From a checkpoint of a small transformer trained on Wikipedia.
Size: MLP 192 SwiGLU, vocabulary 1024.
Architecture: RMSNorm before each block, rotary positions.
Training: 80M tokens, 4988 steps.
Each number is 128 + 24 x the weight over its row's rms, rounded and kept within 0 to 255. Layers, rows and columns count from 0. The size above them is the row's rms in percent of the matrix's.

# layer 7 MLP down, 64x192, rms 0.232, rows 0-20, columns 64-127
size [108 111  95  99 107 103 105  93 104  93 107  89 100  99  98 104  94 109  92  95 100]
[[149 112 123 161 128 150  97  98 108 135 103 125 127 121 168 149 133 107 136 126 144 151 102  90 146 108 115 134 168 140  99 103 117 153 125 111  99 125  69  99 107 178 176 139 133 109 132 144 153 136 154 129 182 102 114 142 144 124 114 129 155 132  93 160]
 [143  83  88 126 122 171 124 138 159 172 162 106 120 138 134 116 164 141 110 136 120 109 154 134 113 142 132 103 149 106 121  95 133 107 149 150 138 159 106 123 152 110 137 136 179 100  57 161 125 193 139  89 116  80 151 152  99  92 142 112 133 110 113 117]
 [150 132 119 198 125 142 112 119 123 153 134  96  99 140 132 108  75 130 122 129 133 133 126 126 142 138 136 118 173 135 132 151 136 177 137 144 147  89 151 117 101 154 125 113 152 126 106 159 122 106 123 108  91 150 149  97 104 146 137 122 115 196  79 141]
 [183  99  91 123  87 121 146 108 111 121 106 119 114 110 105 154 136  89 145 135 139 134 119 113 157 148 138  96 114 103 101 101 137 171 122  70 118 134 145 104  95 143 137  98 137 199 121 162 186 146 110 171 128  95 128 107 154  93 114 111 126 162 127 138]
 [132 161  89 109  98 132 115 142 129 133 101 134 128 156 140 156 178 129  99  98 118 142 120 102  97  98 148 110 112 142 123 143 124 164 164 140 105 132 160  86 156 125  94 149 131 106 144  66 146 116 146 134 140 113 122 137 138 138 152 144 120 205 104 150]
 [100 147 126 124 110 115 111 133 114 116 105 117 145 162 107 150 121  94  99 121 103 130 169 164 202 163 148 176  86 152 152 137 118 145 139 131 126 233 119 105 113 119 188 148 130 131 104 101 160 156 172 163 102 124 153 117 110 141 115 119 141 136 122 108]
 [127 105 104 111 151 119 123 127 155 153 143 137 124 194 138 122 137 129 119 162 143 164  96 122 122 131 113 114 111 156 112 150 122 131 168 114  82 157 100 102 165 160 130 185  73 165 163 149 142 122 120 123 137 116 134 108 134 176  97 117 120 142 156 106]
 [104 160 124 130 109 121 118 105 133 187 108 140  78 154 123 114  80 128 132 126 147 129 136  96 105 134 127 137 153 143  96 135 134  81 126 153 120 102 122 155 136 122  92 122 125  69 114 126 164 110  95  83 136 118  86  93 133  94 120 135 124 131 152  85]
 [ 86 117 145 164 116 167 146 130 166 104 144 158 115 115  91 130 113 106 104 120 133 131 169 137 122 146 139 120 115 163 133 145 164 164 148 119 150  76 169 163  68  94 156 147 163 137 124 128 109  87 140 165 136 120 122 130 147  75 115 140 115  84 148 126]
 [135  89 126  85  99 124 140 128 127 132 104 124 126 112 113 119  87 166 105 119 109 164 174 112 121 137 135 110 177 132 134 107  88 101 114 110 172  89 109 120 105 120 136 133 154 124 138 115 144 104 100 114 110 128 147 113  84 106 132 125 138 171  87 151]
 [157 141 173 149 181 156 124 110 116  94 153 168 101 141 157 142 114 129 165 144 157 147 132 123 131 117  98 137 146 102 162 143 135 115  86 130 141 105 118 166 122 141  94 187 114 122 133 144 117 113 135 122 110 136 117 123 129 102 147 131 117 102 146 178]
 [177 112 138 130 159 133 132 145 131 119 128 136 122 160 120 115 129 137 161 167 150 188 137 104 122 122 137 154 123  80 162 135 147 104 128 116 138  85 138 162 129 165 127 131 121 118 120 160 127 129 147  88 141  82 136  96 120 130 127 128 137 137 112 116]
 [ 95 121 205 102 103 118  84  91 110 126  81 141 152 121 114 109 125  97 140  86 157 158 103  65 143  81 129 161 128 137 102 130 114 128 136 152 111 141 146 102 109 144 164 164 139 146 142 144 132 118 126 167 134  92 102 112 142 114 137 147 144 122  80 140]
 [ 86 144 127 133 123 134 162 108 144 122 137 124 109 116  66 134 114 128 117 127 138 114 130 138 141 130 148 101 115 136 139 101 138 148 124  49 200 128 138 127 158 150 170 117 123 117 122 109 110 122 133 165 159  94 159  82 131 121  74 125 120 141 129 137]
 [145 130  99 172 117 153 140 107 101 148 100 123  81 159 119 104  92 123 136 102 112 190 110 160 165 102  83 112 132 158 108 137 123 114 153 123 139 144 126 117 104 156 152 100 153 142 103 138 213 116 139 119 117 151 132 123 151 120 117 109 113 127 129 131]
 [126 152 129 142 161 142 111 104 128 101 155  95 149 125 130  83 153 148 156 132 149 114  98 158 143 144 131 124 131 130 119 104 131 124 148 142 126  99 122 106 122  85 139 114 157 112 161 134 127 153  87 189 115 147  78 123 110 104  99 144 139  99 161 116]
 [118  93 111 116 171 105 149 124 124 116 153 134 112  87 131 108 135 164 132 150 148 104 118  96 136 138 122 109  99 101 116 115 140 127 127 124 111 155 122 124 120 109 121 143 152 127 105 103 136 166  97  75 129  75 133 124 114 152  95 128 107 159 114 131]
 [126 102 123 124 155 144 154 166 119 106 106 155  94  91 140 127 153 117 142 130  89 115 125 144 142 119 147 150 113 141 144 137 112 126 182 107 138  76 145 154 138 121 151 113 139 130 100 129  86 162 117  86 147 142  96 136 107 113 139 121 107 118 107 167]
 [116 126 152 149 111 168  93 159 104 114 128  99  95  94 157 118 122 106 147 137 123 128 102 168 113 121 140 164 136 116 121 122 135  73 143 140  74 106 151 172 127 127 158 137 131 130 111  95 117 179  70 114 123 130 156 101 121 118 144 111 145 153 151 148]
 [152 125 139  90 115 138  80 108  63 150 147 112 127 124 122 135 103 136 146  66 155 112 142 121 103 129 116 167 128 139 140 165 128 134 162 124 121  52 149 124 148  86 153 113 111 140 100 153 135  81 146 167 128 139 103 120 141 128 134 116 168 122 105 153]
 [115 150 116 111 114 144 127 149 137 129 122 129 145 159 143 115  88 129 161 184 132 138 113 125 187 133  79 127 111 130 173 133 149 134  89 115 124 105 114 139 121 123 124 175 108 112 136 108 122 136 128 138 132 151 128 136 116 137 147 181 133 106 142 126]]